Part of a small language model's weights: MLP 384 tanh GELU, rotary positions.
Each number is 128 + 32 x the weight over its row's rms, rounded and kept within 0 to 255. Layers, rows and columns count from 0. Numbers have three digits each. The size before them is the row's rms in percent of the matrix's.

# layer 6 attention value, 96x96, rms 0.104, rows 28-95, columns 48-95
136:141115131215082192131199144085129077142196088096171108084136140138160123182089164170155143080147136150091126130164159128118132233165058111072137
123:119138117161094099098127109145068076080175075049110099137101135129180110145105115154176131176108152158108114145119137103088132123113119176122118
131:135129093079177075107122137113127143077125150125114193112097134122149143116126133112138082125152129127108054108095164119138152227191161105163143
130:155193089095069141146158109127147157130163119107161176103108126137145118173115148097115107135068118087208107086115133175126156085121110123078116
078:123115097134104185082189181139197132147120141106129194135210111135108134188108114103112124195147128158099171155111103097154137143110118103102131
071:139157180081101129095151143198144160122135126119081112036114162124105163105126108126126098119085157159098062173120135173131137162065121119152136
067:112148123166193076161140154136108142146093060136125098148159128127185128127158150115111089126179124121133144176065132086089145173137144128108173
059:128177111112189090174128112149186105116147145069155103165097132108146151132106165106195138155134130117165158147146119143083152121146147137091164
073:133097130109075164127193170196114111150112151092140144125089104143092120173156098123116197211087121118143121101113107111157121135114122150213135
071:144118109127148195159115100159122130146064101088151133168148138134139098160143118149160127115183120120137084146173136143122161065107155142090119
076:092125157151151128125094158197142128185143127073167156118150100132069138103094084127145148146167135119093133148134124103178150115141109073153098
067:118120128132100052130143159144123140150105205085133142110078127119122146078119121124173149115095121103119113144087137148144073094115150179101117
067:111086125080185119130112122105156142101137058086130167119162098133085118156098128083121190093096140111179154172168146161145118151137151051088167
072:140116191113106155158103117116075171154117116180157085133169092130075112099149130123140083104194107105130151169203102141115077110019120145180121
067:140130146078126132149065094112150078092120148112182108191145132136138137053096156106096144120109137130191079144094155158122094105084080136130140
069:141148116193090128129126142170157169102152142136162127097090149135096149057147158128147104116156124194076108126065158123134147221134085167191092
068:109164136137128136080115105131078105151157136112137091158082112129133135092134123144104178084152127156103136160141100163131103099102119183136168
067:118128117125065078144099167098129140167164093120126072169139130118144111179108136081131108094128134154132181096089111138192086052203150094123102
081:136161179130149120089124124208168161093090095102126213071191116146079138068146112151167075082132160118115064124177132145111130092127092101150094
074:092099098172064107105168129088138110185202146092145149134108119121124133163108088113102137169143110149104093120087084127152125133185185152165128
066:145124115138106107132177127158107039137128107140063160162057121135098151145138147102090115146071138121154138134161143166135097134070102127080078
070:177078120110129104134159148075128107110123097173183097123068157129142146135150125187149113082145120139148093144130171110136166157158136137149091
074:173125167129159125084158153076132132106128058061143173158176165124176124057112142131154177111109121140118125121135143153147112146085122154115112
076:094124091179120058143126134187106103157120085180167043176123119117157108156149137151135074089128149108143110160128183097102102166071135141139168
074:119107106141115120069167120130135055100082077112122137123136118132183156058115133154193088074140134139122070106099173119114102064140132137144126
075:129162145156081123134168158149140119120129177140117166111144146121118151122145126107097146127143115142124141110050112133131090183089109112165097
070:099120102164100137093185092070122094138120120080122126163162132126093135181139141139109085147108124112173136091159104126113112120215142152083094
076:148153086135140191118185105079203112146135127147136131140123111111113146124111139148150104187152127169084103126140126125115183146038159129131183
063:126087110138156082130167069181184121209149159192124129093126116127050114130141151125122060166174128120122129111139111170097104155104173156136125
070:115115141110132081140187140135137123091098127136144101073107127156144120151156086109129152119102159149130172093094162102130120107088103113147080
082:142117115178153155123135124104065178146125114100113087157175100123146132209157113171095132120142114087130113130172106125126180166095188110080095
063:196115093136129155122178078162089163160089127172183110158133147117091136140132136111092146078135117145120120160137102115167150130106106127154158
077:100153121136133087106152081123160143073079076058079133119099120115129120114118122123136148098170134144144077147171173112122146159151182159206178
076:162153120087123151082134132151148123150157099121229199060048113114086126147114123102136173140192123123088137136147091095166138170076168102108143
065:129106155061080156142151093165112164108112107163203131143094120139087120166138133133118105114091106123131138106160137102134124127146065139130074
068:088134173120130075148114135182097146152199122139112056135165142150084121081139142129131146108125152118090105154132110127127072093154177133150130
065:129116167105146089175115127100109126096127121161153093127131138118125172145182156120132180205127092164099172141123198095175085097168164107103108
087:191111101185128110092127090111113180136120216112138073108074113151110115206121102150145069116171131136100171118134117165102159126096176175125138
078:126127133106107126182121165082098123131158154150149148145116127137088122117183115136156158113176096144115123137125113059139093113147122156183089
072:131132145179115082155111137179143086124142098150122079056150149096145097119121098050144118101142193117135157144155121096095096121144115157056131
073:093187134132068177123142107138053103152133142107115169087112152114091139124107147101108125162105107082157105104078084104161101154125072117108125
066:123060144078076149161130125101105068114101146052155138139155117140167130079060146075146168092110148109119193119133084143101175124138077094139107
079:144143159118159158138098144183130141149088113108190136041141095127119137087068124143104146083185141118139146140130124162096122145080176106090160
068:082149084092137162131159116127178118173140132081118147108127124149152094125131153147123120103200152121189177152115148121133153131140176150094072
075:152137126144210147125136064131204103163166152134172129157121131116135114177137084153114098069145117119133095152094141137122057146163123175180102
075:086125130218088128132138103127158099168112166153163109194147112136083137094126091129128059125088134082149106140150126116165136163130150120100089
069:186110141083111130076088129112126139107165182102155094153068143150093077131141102136194152157173125147114088116120147165145132108144107118089140
068:133165153177128098087140144163128119117104143101152185105170135101130143120121064158137100129106161147144164116111119146145043139171149151132088
076:114117110135099151134120122105129189122118175125116079117137104139122099125115122166123111090075147128116154106164138180121114104102137135211111
083:133139137148139165088101189058141128124122161104093161147132116120083146088138117155112189056107091161133106143106126141136142129190107187128116
083:149123109171116191090127132183156169196152192065172102130153127141166130081093075148106097176100136109193161114074111167101107145131152158113103
075:134119145172138127199127078155096108147148121084196142117098099147186129196172164077117097111044133153134061097137144151141091136081077109146118
075:090124118076164123172142138128072136162068118131117096114120135156120142144106155068106089140190112138144134113143138102141143170124155091162066
072:131162089093126131088119110174063128077123136174100123197125115116118143189155142124140162164173146130112038129087132109082120171153118171111136
080:154175124174106173153123090074162136216128130138174145172121158118141099132130097169103087149116116089141098140104130182120128138166079144069089
075:157090152175083087148104179099158109190157082131154040064098152105107112179138064115105084167148151089113197103146126103105147104194121104170135
068:100110140053118088126094189131167117088130113120143123102104083133128154051120160141119197165138129142158146120082146153108178099155157114091152
076:117114123140129221124146155077149127123146098139127143154121130105105135133158120160146240116051143184136176146060113155081047098145137117100131
069:105132091163151129147132118055128078190115097139182186179098111153103118133157151080087107184188115068129136151171110079142212170125121120129112
090:127165131114097064106124122125136174058072131103107144177147166099098117153160128172142174138149144095063145118110135086122139169084125140164213
082:142126133084132103149171127097129172095157081133099119162090105106113119104143129161111226111055092144113122137146138115155108056163124140222123
070:136108154133158120073134102095154102166078144168136109149136104127115084112102149052108101102166123106135063180195168117066103149090160148153122
067:048134084119167131101128146093106121107144125148111103095194112144104125072135182088117119154106134116108144137131140095132162082100169096189139
071:138152126106191124143059124107117069139132114106142116095096129143144072101151135135154209132107118106180109128133110128086121104111156118122116
069:133086176106112124145162165166139134091141000158125199163117147125124121132110113094099127090124141145107169140156134145122132165158160099086131
076:097181174152092118152127197108117157126102121078127051050125109136086159083162141136151197116120118135137178116104120120161111119138110067126157
065:127140104098077155138145162127091127130121135149159138151154146113084190128147157114150108156102137115096092114151102074118168081093101119114099
070:171126114173187071118187151067133138104125078163117135140128139107160127134143152132090132105127139117124133138154135112125101144037078120082122
# layer 6 attention output (transposed), 96x96, rms 0.122, rows 28-95, columns 48-95
134:090132096131142109108036101051124155149148091126109087159073123153085103088167062102097150131167121108089161130161046134113156124118116120131125
133:129159088180169088122068135169111136162137170092110094089145133108118147158111094139147179139156140153131083142146102190116118098092139109153117
136:089184095149083138163118145126167142104114148160039155145148086089149076157132148221074185149113165087144154186099101151155169177107095179115115
147:121108132123144098120086121150065108157093141139132092108122123141105180148118179181107095148141155150056075186169147082149124115086114078185125
067:175166181104085134048165131137135205167110160109160168170167149025123120097164151123113130186119077143130148151162142139138172128129137085136092
073:131135123172108190144145098121176098165129095095132096145144093103174139150119126153127156124127242125124132167084073168158125176082094112141100
059:104143155179110094114134149109130161078151140124157104111187113075088116100129163101133143147177091054122149147138168081154094105119148111129106
051:044146150161120158134089110130171157159142182136053122108127146140154146172112114103204149198128100091115113088129168123137112103132148130105126
066:149138142059106156133095148105120126170132192132143131155100116177151107198102130141082121135103185173132128119137062113137110127135122118119123
062:147067088143069124149103158145125093138148094098064175085159128068182189152161138168088127100144128201123150081160192169176114132110120133126145
071:190067156143110077145138115156163134152135142145195107169063092109196114168154129097117113160141119167148137088152073150123196091102131124141116
058:136127194102115071109115087198121115132101174104103093127075103095159141124159172186174092174142141159118126071138132165109138185133107111104119
060:108114086097151136146066135156080210158181140121154160133124124158153110106132199158120110133120098115112109154151121136071110080106148103104094
071:140097147137139115171113195100155101137129092126089121096123080171124181139114128099084105098103147190156114085158117134122094179076126121072135
061:048078129099097205125104157165123095109140107082118133105161139095143119132139148119149150128145191102095112115153188146073194110151157114119057
063:145171175121098097184149173137204098165091134158095076161121118125140121156138077121081194101147160124122128147081102096119125116129158107157142
057:179172171127138118166090150113095102115093150116081130107102135065078162148065090109154105090065159101136124128129106141139106126134183173141060
065:103100115084107139165148131138112122131111104154163122136102182070180135120146090130150074191154056114147119126150150130107100170142153127156166
074:153151129172106102111177092118197153141143105073148114138095108211085159102140188150090107105078142108129103155108011137126152147140115136109068
067:213130133061089151138138119133102118122084122153148114137087159056138109073111102116106140118140122100170173142080114144145144118181134150133144
061:119133204122114140027151114127113119134107188153153154100177102154089122093140140113143116091144205165113136146156110126143160140105129096118077
065:122118053134137071185112126106175082075120142131073124141197119170168093108116066148112111067148085182144130153119089058168108116099124167133182
069:165099065122092231126088171048129153108150091182064165142142125134174098099077126128127133086153182093125098101143080119088110154133117167140095
068:033127092192187106166161151073084128079108153098134127056121116029087138117113140164130105116141206147162196134090166117113132106119164160086123
065:153082091198104088048147124186111128101130116110135115078087131046140097087105102122172138076167179131126157143102155116141153083161152115140064
068:138205172096089114131132185132148169131070144135093140158108132159139161138111140137107080148120151129107078108182080106114103178131097115104143
061:129125149117130137084101179125138161135075134174147122054148136128103123095089066070163141094142163172133067188117180139153118109177127174155156
065:159114152142125139101112120186133075150150100112107114106168118046138094135166105163146176133113100111145160156180234144117108117156123104152097
057:121173180076122107143188128189165077126145143163115129130174095125171179124169127104098093146116158158103198148141107161127079108131076124125161
066:086153127144081053162156089167081116105163154065171138164173130126152088135148203171086073134179161107162153091089037116113129124137104095108110
074:167165133153081121097118156147093132147138112088101088078094078159106149103111131166104114099156066121173142166110189140171073168103142147130162
061:140151158025172183141129120108178175126124094137130149098092122186089119149106109147111134163062052192118161154180175121114088113156126082134178
069:102131121155143095116033121129177127197169134148140123082132087036125098133156099185157147095126169100126116210140125099093106109140111104095124
068:193129155127145146176114112115130162147099137094103144102100100070157064142151074161117151173104082095133097144186119173148127133134127128121062
059:108124161155128099226127151100127149162116082167124122104151120254170092131127089119055113066180189202157085160132140109141141137090109143118177
061:133125183130116116192200151124159130107154071166154080148103098222139129083092131045099091115138135115108156133109073154134099149157152122125161
061:104146208095117112206133111114102103135131129069119087123186120076154159132168121113192144205128122139134126098134156171145134120083113094129175
070:139184120165172096057131127170080105120168116181119097130100099207089098160162165177168130136181138140141100128107073106127124128133150112125140
068:117166176124093120127112102116107160110172146125098163149117125229100110097129116075143126096172097147128069164155155067138108096138085098150161
062:081107158129144135239130163143137114100170103158175117134150134034144159091091080124142101153179147063105123113120140135085093114150121128116131
067:114124121104089154094161109157115128110121120062126125118089123074106126117086095104142150108082097089100142124088129135148157150117057128151147
063:114106147142137178183175120138141091056127140109170178121214116182098156087088147102130146161163090092077168132091114090120155094154115139175061
074:152084138162160148128177151122124125204085092152126085106142118168124142072138077082116131144129130064098140166123171147148092088121149162135121
065:099082105082164107025160146109150129156047122118128129118116137142130145102103121134163153100137187064114168097145150199107113161154121190126080
066:141182111085121146065151094084162127158157093110135115144175056107165084160157124148149149144142186137157129170109111105097125172155108115153134
070:147104154132071144045079126156159114137161101131148108158106197126167081083120133102111098156209124085179072134124127109139157152133101129166109
066:129189105096141115144072151113082117094136119151112092104128155173069142190147095184193116160126188155111175144186138168121156148133157124091095
066:140166082138130125135137150140146174132116169133156143107148173043099165110065177169154133135171117075149149116079155099140133189143097140087115
074:153081142106141165127087161150098137113125118145100152100171080155096113090136169102095135090130173070089070180111137061107092139140141129150112
074:168197095124139095072140172083171126123133144129105140125128163117074088149090140128116204111111154204155113136149136146140186138142164165097099
079:142120066135140173017138161169159157120120125144145078129082109153125122105060153158121143150149149074131108106079118087128184170144152125106077
077:130108227105060170134142077166076151167153114093162145120126090196127144128159201116109088157107197185136128173131135161110093127109114088149118
068:097114154180111084064144080132081129171118144133175119111165140255136087132123149074139140140097124133116171186136117128146125094131127135196162
066:117147086083157095155161166095107116122108129185102160143088157146156157197120126119120103146066152157067156146119111155119156170125151115159157
076:132103135115115115041136110065191165139118133126188090132075130064143099147134157166125124119086140115131125084120104174122173184112105153098095
066:113109146152153137240107126120164112117131131152117091077136125023142098109101093132163117126136154080112119099084043108098101115145097163146121
063:088058105151110155149124212093191120138100096116116133108112118139164186136089088096104167141112166146106145087104122137153151091130130114087156
063:121142065139162136198169132103181141157112149080122119143161166093115199170068080195121125098070192126107152114108140098091109156112127132101120
064:090086173162156094078141091079147117176132162088152111178058172170106085147136108066140129106104142147115090113120138161114157092128084134097120
078:137166126089164170200109149137097104159095103130084162163145170009134155153194067193179117114126115108069091140135146131159108139141120132157161
073:217143108098117130193116130083162138148201121126077146095128105122147124096116114125130179088083180152145106143128129122146128102119114133096107
065:140140189147175081118134093167135107146148155199105153131129177159094032196131101113075129146129145115147095163113114107097121145145171114139131
063:122104054170137075120116072185088081167137159113104133137164186147137125112147085065091091126164103165133175088092194190122116106147146123154152
066:133149063132119124063132140112101101165091171138077123083124083085119109129141116090095128120134198164119200134176114143128104114109123077155079
063:115108126169104116253142135134183088155113090130171174148141117157205146119142092076104123133165085116121100110179120073137130128136138129063122
073:133178140176127105165125147088071162072102111098157108074161112103094129089085127119098097143115156168170125178129154111165122124115123084130133
061:112123123133105143194125102147107088132138162097103164195108161113084120109100144099112120121177049107145107106107156070148167133112050087165125
065:158151120144138106210129130073148134150117142138156145137159205092168084146170157150070093109137131157168117124113086202068125134106100160125131
# layer 6 attention query, 96x96, rms 0.0793, rows 32-95, columns 48-95
074:196112153096066127117096144035127155137192160142113080174114124135097148167128176148148080121160096164116115103119177160133081105132200135115161
061:182149186120198159090156141115184149101136148144164099179153150126111156154102126073054178150144080164166159138123137074068099167158138128105128
077:057152142146147126145150149081107141147116089189111117154074120110124097103147131109100083085131143072086088130163186122109140163118176111114119
069:133137119125134157149086089140214152097133084150122192153145137139173058152132074154160217108117137075144158114133124130127148100179131099107120
073:204190160124092145125115112168102145166156118115156158122172158154134117089123131112152152197120120127172126142115023152186152057130083107147138
079:123099138152117085132136147175040142166101194105120071117110119137096146069117179127090067104087135156114086180157137120182101114089089136160136
074:096132187087135172096064180071127069141076079143140088152068139147128132140109087067145124163133196140129113124135129178088103145101150106112093
078:137126097130092139101111096117188164114113119114128133144135211104153134153142053161181178089099169125128146135146128163101144082109143070171142
076:118107122143163083167143075171080154151172098110160105117112088120093128125094131121103152117071113125117104127103160076140128164140088152130173
090:099016153127136118148121180152213114094137074115143116206116083104120134161106146087087133108128147167101134072107187173139111178128152176119140
105:086080076100070162162129180129101127135085165120128136120106133080131142155092190078072105126155105162082137103160199126132147169125128180126164
078:167196000141153130109146136128100121165099139193086172113166153136141147129148085195163162093123127066151134160108157128111128126129168099141120
072:153131076161130093126139162126167144073112119071127127069075161162077209096054115119123107163142070128185134141147168170092132148113150130116140
118:121137131104125133162148128098155080111109068095139128185126148167153173147120135120134146111132066117122153148100085209093180134124156101111065
101:171156143120065060100110114127121127092150165095101124142137147163081130139145131193158185140105107120113080150162082083154093098135110123129094
090:170147133157139094124112113159071122175093094147083173084116096092135126084130121105100141132164134126133125113092153072205176088141173144168140
101:156111101106074125129200107169163112102062145045176155197106117082088142091162163115144110099134131095128156126139112151129156141087120208136065
091:145104080124069103181133068117163157147168094088121100182087134173164142108090138135126127170141075120124081148170159124120124172131109172115162
090:152118166138161133124134076160151146114155162158149096118077189074111115147154121212174139094108226115098087095144120122130137145162139124096133
103:138125177094137108240161108100131122145147067184123127107083063198150087116169138063105137122075105164097128111132107130139108112122169131167058
089:123112142122108101164161106061151133133141099093158152079134134132103137092115065094113131121049174108081152123080064126139134125106080147092180
109:078109132085173166065184122140076143155163163074159132121088104181106093094133148164158089126113142129152156106060103150141147132156140176127087
111:133106055136131101135115099161091130098108165172121100190146095134110185139150164183167113059122182118087056141084053091137083177078156150137128
107:185097177133090138136103092162093158115163153130069113035168197152187130116110072107172114133099151095169084133151078126101121116104086125107152
097:178155175125087087233179122109076128098109110077165142169074144092099132113115141096089145102116121097140110152113067118180190141161099165152128
093:137124095093136040129143088146139110147110100144127118163110141145159183176131130157166114158100098117147176144163162147120200153120114078096141
092:104069095168162140147090085117141102147102153126146135042145094137170112191151135176086083141146125116118089077117136114120193132128154045153123
092:145150168177163105112160141059202140130062144121119116124152082151151114172083132102115164141118069150168102104069099169115127130149139120048082
109:134123155123124149098144187100168161105134041101082155138151076083163115128129125109131125081098209140155104111133183127120107102156162101063126
096:127135186108160151167170164046103119182100162182106115072096102134148140091140155135085144118135105089140119108090100132135109107124108183070112
102:082073155123115120088142088211169105141105144172165104072169126108179125141131108113100120155109165125130098117149117129063126177110186163164093
103:138171144062077098090102195132085128145091138153130096110135129162138109124143145158164171114122100077150150121137205128184127144134155089185113
092:072098171126107087080108141103143155044110149105127136138138168157116159148115162156112079192094179111140158174122139139133107136138124155106126
073:131150106175170124153173138112161114189122090143182120137085091085122086116158152104108102137135063168052162074116117124131151174103166093152105
074:187117137114072144123137140054172086097086158176121158113153148144126140129130073131173182137111115115176132115121138119120084067138089128138101
085:130094139131069061087099119138110135081135112087146169093146174174136156100126144159129096148111213110173145168154127151144120095127088170123138
096:165126129142099108061111138158103197121141159088126124116171168166137162062133151152130109097110183108152096170161111119140102084092109146117161
065:032105129161142134170139130166174162154148098058126082156115118065145131140096150138092100054131139147097145129179139144152121147157146156106111
071:107116097168110172211171121177074127119167092123138123171117120035118102190138140153101085090115109120098118101196153134105120157125117161158140
076:126104123148235177180119114106143135217149143145155131088120111123182114140158118164105146145111037116115092112083137102109183129135104138169127
078:113100115158146167077100091195105139094119144128130126184122115107114163186106104162171073139173123108130104098140111087118142184165120123181165
092:120157073124146134197127141093152121145158139140115114176095104085143082173129149118072158113150076148106114104110114095175130148183142091139095
080:099128073157155129139033133086136115143096118090129128070155134135130163190121132120089154181128037133156173161113148183129155136170145139124109
087:143165080117172098136165098088143096145108143088154107123103081194146138091132100133170146059088114141185175121067088122133167162081152133145104
044:158134141109124146110084104134126132108199192149170093044115120075086139117126136088095101165107145146169073140141116200105080135147134089124174
152:116126117164149152185137127123121131142122118100143128184086082090106075176132190118050122115144093177100145063102171092153188170131142116135132
079:143098137141145156117138111170173122140172153124109119178181118142126178173130117140085155131109163054107153123158097129110115113199149105138104
094:102181014151107134178150146126129122099066108143113170150137190107127165097144110157098145087131066110157182171141185157131179114144151107135132
080:161168130120095180156059093130091147103188131135171143141093153164118140191197116187213163167101048121118104117111093125113144129175155132108136
077:090072033140130146118113158196117108100194139146149131116084088177154116113126088105109103129100138133127120139159120115146160127123110083069109
081:117130101140086122103149172126101133158135151056116184111187168156134118162072150113125130224124086088091147110161151098116120128113106091148096
085:088109123169092139164122068114104137156146076051148116174125145082150103084117116140166100122094183145152126141162118171126062174119128112111183
081:137129141107137114146149159066087111187102100190153096105133107150188102103176169127152087102127141134166141091134131133135100092106145175103099
082:114138037062198113073099128169130163093115121162134073137163165134170111145107158154163099142142130140103061164106103100105116108110147102169177
088:156147116127107104145133139197080174133149116135126132178140109111164121166179084173168219116107153123122103152068162105129098116163141108108079
084:103103099103199154092103102152112107167168193112123140071120144108106064138194142156202121131166168121128120093110130106174131170124161155144093
082:124157149193212154128165132146126165098143134116094141116120141124087170102120157120150057142143108147147121124130065105085132109148139135102139
079:201137108164112199110167077181132118142123089092134132173169142145114111112112129147163133118147118164153141120152201135160064136105113180103115
086:150104119132093115155099125197124154112150154093118093149148127107145157110027142170132160151122079144118137107122111117131114090128105155071122
081:098124017172138204138115120101159125207181089133106068115092116145142135139122154094080145158178053110137081148119136096087141169145134119121144
084:155151135136104086065109190150125133154179151159117148178113111105094134105118142161165097149121139162095118144160179127152143146143141151180129
088:149156147123164181121129151139083174118086089178106109096090079140164114069140133124141148214152122115121076128085098115146104171126185100111123
082:205139099222060069116111057118151149105135108155113124140111143142186111121192145124126079127112173099109118116154117122184155170118111081142147
083:116128156087133178133106139113169158127122069105158138191103134080135098069110100089130137186147159181167101113155134111140149105157142113129105
# layer 6 attention key, 96x96, rms 0.0798, rows 32-95, columns 48-95
065:133146129084179109134100085193204116122128089096111197101119107154118076119086171161100087151094123142100145152115109134116159096141051115117146
065:125106119181129131127074085126142053129124162105142108100131132132161147129148122181124137094179124129146103122144105162206113154109124103173131
062:170137081174114133122129163091116164132127148105094115101141121173100090095108133143162088102130155132092104090095117163189155142158134118136153
079:120159148117103129085154138109087092151090148099125064169182120132128138153113130134112120128152126104125131126166142142142169149089133136104086
079:113119118106172123169151086168115153128157102127151161097076150084181151129082116126148145151117085113121162141141099118078134096160144133179142
074:173160102139178178071117156094106131083112086118127139102101127160157081126169116099143117169118196107140079085135080141120104156193148112146137
082:105106183100148150204146099140081122068134177123190143093112111107146149111093071154132135126137077148157109178140034075104144140100155138154144
082:125147110104181106165131093139125181100143079091139171154117102083147174095062128148135150040111068101134135144149103102086183091163147141088135
110:097150075129079120079082187078123067183101152171112106138125151148079060126179153163154123137109176150087152102073177145148059131096095137134151
081:138090138136127112101081161075163136162170162162117103099078143101116086083122131115125108066124150152093146140101192098173133147108109151161118
083:141136204100118155104132171085103132171112127196148077147103134087089089088150126105088164150121163174106109108098165065184106107104118161105178
109:124146167126142113207151073169100126080168104121154125096161214165148169147091083138198140105113063102097134143137078099071153134131116140111137
131:133181208162104116120141075123127122137150110128134129068145141145115156137102046148188131169106112157198139169133100072104117087160109107153158
087:105152106173119144220158098147093154134144082077157160102128155185127222161091139082114132132117062145094131102163112129126156138155110143139112
088:149179152093117099167142107139057132146193079120115177038079116115122128088122086126144178128114138122142123134153141120142141132112109109146195
098:192091141116101083106107179165156135155155120169107105113112113074129085081205167102114129099108145138180153094138140119148119131104142103148103
093:141103179112105124149147086106155109126065158107127120138098149094109139144151173159102134118097077055128114132128060187080092137148140176160046
093:146175141105078115153133104078102108112154118080190130081150157140115119117112130070160166165152125163104100079131160132131136148105074154135182
097:155142163132080073087129148123107152097094160164139090167173114086132159124112155195137127104149141119138132169090142168152096122080126167105148
109:133099145080146126176122115086078131127169077122131129104136119119163086142198145043107138157083164147127130114141111122093096183104200143144159
089:164081166137164126150108084123128101116127132109109182079116059111143076127113105130162156082115123147100120111142140119149076151119103170112181
105:142127163076200133099176133150129128109095108109177090169081083129067108120157109153131124171123089086155135158051091140135108148143149127131101
106:141150171159172073120151147093132129150144155152131170072106134160147114130127179129126113126116121091078151130100091105125117096130141140085103
099:169117145189143117124099105095096127166105154119128157128117071192100114155137117140096106186116076166218105119106111098151155109147132110146232
103:186137188145066139165114097106093106078160135153117129092100145055111155149138097140118098144137165101126091131189119129107097128109178148104149
097:125160102104118090148133133105099175111125071109129121126129185141175144157114118090146111111101126188105112108125138180180103123116123114178150
090:159123082120149139117161126144093149108195124135139089121123140133108116149104121071148177105109158143108107082046150132124120151134130182050173
091:144097118172163096104106142105148128139139092125141080105105101136124199154049101092099130154077162179148141086209104124087178146105192113139138
108:102087175117080076119127180117219100103159137115040110138116084122148162126149124114122127130131137116150109162184197102169096114139131141133063
093:129068096130162088095155165142127114145090103107143130142077065093155179143159078146119121102098122126148166100121119171123170207165162141093133
096:068113149148119154076072106116185155150147110169085099161136080136167076130136173112126126099177081115065118090114133167058095136132139095112127
095:141160095110123155129149151143034130143064117176179123105111116186115085113144102151133127125129081146123146129068128150107142171046176133194152
070:097166049116150169146120152112112133156140128129117098062148157190138156117105100180130067138125066129183123148161119169092120135102127102099175
070:116141180138091092059092166122162141113099101094137146171105109089158110140130127159130124127138172139151168096124160120137081136108101154072143
075:166134150131174180131120110177076116072148140129105073144097141160126144140087108151129102118170123117140101170118064109072145199116156139103118
073:106151094128151191192087133167121106149171132129082093083120128219146176129100095154145113101120021098127154117107108128096105129142171104126101
068:157138084119104118171130096114087139131193131163119123149178169223122171162129108133167149157136049097118113134135089151052178165115190109136119
091:121087135108127124089132140095158142138136156103120159116112077067103039117206129124111113129126201127090143092153165113171169142164075151151146
091:173078176121125110088140129067144099162125144148154176136110068065109046126202182040119138136153187143109167067109155111175153103151104134133141
062:087178147132118160133097106125170133181100150089155116091186117036121142132096128107093080157122142128115104127137147088162082122118137130119130
121:076111144174143130096143132092145166192050190103151109130106106052128093085113171144062086125146192175103148098146188161173128114082101122138143
069:127062160150138114099131151112132137138120099129121135140061085085084084111186158095122117142148194173089184052111178085157156104144097186103172
098:150182084156137103163162113134106210116126124133092108096169161152152200143113131122124079156140084174167104129164137093062229144099133075153178
068:114138144091128161176137120128107100118176118159151126173116144206085196157115059107146182162144109136132066109143147137110084136153146108142125
241:098089169143158139103122126100126136154110122147149154130117074041111025151182198113087144108145184172098127066123162078187148106131083126139144
044:147123137104072104062107149091110132118133147160106126149141130097105126064167113104108124121130189086122152129155079132169069096108122175094153
076:153112184115167109174160160158192103149056129086143119074127113131162132079098174124152149095138082144116074132120132191092115149141130126138163
092:107082134158120118172158088130110092132120110111132193155089133093106114153109156095111134124166103144094101108114184134135170177107141175125130
080:118167092135190084120156112064140102164148121139147076099085133150086110113106154088170111094106157119102096151186135122126115095096112140113099
075:134092164131096061072109120160114146116146097141173133123092117118122192190186142153159085113168087107147115131130142143129145132178111086197108
080:115101126094109132123189099158080134139168163091164112167091100090094126129118081123115165107146069111157190139129103110152134147126087114094196
086:221144148155132125114105171130153098131142111098104053128185158131092174090159119091131107128127118109113095113100043104144108128104137166144112
081:124101096076116146113149143115087127136131175172105135185117064177108087128172189117099117150159166102081094070107148129160125135165147175178120
088:100167130169183119082132088134104161147124146093076125155133104154139091100175186124160131100139166111120140140108141139118105145126072112140124
081:130072104130187148053131157139194124153080154127155168084126100170113093121139081108158101068136165116104152155095135133109162158118084125076089
088:109140060053139122128143139122110163118059064101134120169106105171154158094130160155155104091158171106122172139074122175146117132137159211099096
083:115134110096106068166149140091080134138110180144134138132117109149174139133077137101075160119145158106146150174163131091078086114118063147119143
080:118172098081157137083124092101092143137129165158136127124036179145111126089111150220094138106146156125092104176103105117137166188120137112159117
081:115164134125120183110171113089116128127138168116086150123098138090116116217105133160122138154118085158194087179092120133142159114142072117075176
081:123154124125125105162154116146116104101168112092095169148189126187177155213049087128146196113161108153158137126146165163123123155109069119158110
086:129135117123179153130154129169086106070023088170180088135117146099158076130187141129099175159170112110122173146110177136126146170118125115093099
084:120118152209134100106127162046140086058099129140105152173158074114174095099155191126134136143141187165149153129122150118156151183078075104093104
080:127161186080061132147047142147128139148110104110162132019148149161148106071113122178177127106162147162126158134146137082154082098102206140124130
082:132144121113115083082186198195090129097104178130108114082152194082103139115150196134138121118125144088094113133130143156172175106167125168104189
# layer 6 MLP up, 384x96, rms 0.112, rows 0-8, columns 48-95
111:133162092084143101109097134069057120104151186128130120106103152152098182120121151169154147125072077120161151191102147186112102143062145134117058
094:149124110112135055115122100112065173121130112105113144152204140138103128194087094143160133162103044110090213131126095154104153167080197123121169
109:188110135171105130121115196136100175150160085121120153149146140171110140153118094102123128099155069110191120153132070096103144135107114130125072
093:183116148116151135117141109130123092082164077151132148071141139147184142163072137112218085109112114103105080135137110119111130109182155133127127
087:120096104095126118099083144129163082133148061150152108130106096156150136127148145107089104089144125093129186150171142198126095084069139061096124
095:150138081145126112116106088167115122128157189105157110131135155159096129039109121123181071110134132118123104131148088124086115165145100124081108
102:110145111101132132126111092093110135162139133121131128103177190161144129149101106130131140087153116100105153160148111116066113121144191142127082
090:157101109123102048083150104187154172145156175101113109118098175133137149115100100143148145089068157061133108156132100103125135106187079158084176
105:180146079138076086107102146090169166137167125121150140096126130147108161137116077137133107120105120109096110144177117114115151047137158144102118
# layer 6 MLP down (transposed), 384x96, rms 0.108, rows 0-8, columns 48-95
107:204121128159138150105105117146081131120154161106123121142104082114171151093107142136089145162119092096092119130070134140070128138123120214112121
088:118145076142131170182169144111110163121114106124110132155103113126166115111155106116116111104172081066172060162075112126167158097095137116104126
114:139124028094090180182145122119117122196130127172166157153143164103144129148150178103182104178098180107153092183174128119120155142132104076119135
089:160146174166098148166131118169116103202087069122165080158086123139153085127113153149105128181112103129206152099118158128159074113146150175129145
082:130170158133073149236138135155138136112157156130127171139124192132071112137160119162135197125143089095131105145116139054137104138116131104149137
085:171141126161118161091143197134168169139069141142091161110110059097149104164139135120131148159134108093137054166086092117165123121114125125169139
113:141111061130120110124102134198094111128097164102149086174158060174102088182120138162116126167090103167112100148051066118166146080120075139077132
089:151116110147094192123115104128099117145147045149163190122092156147113152138149112180148130105126214099135089107075126136172115096135120108140098
097:078129108137096149145139130106111161116150147087121113104128173122172051156147176079134066154132145146108123093153110085166121086098180103119194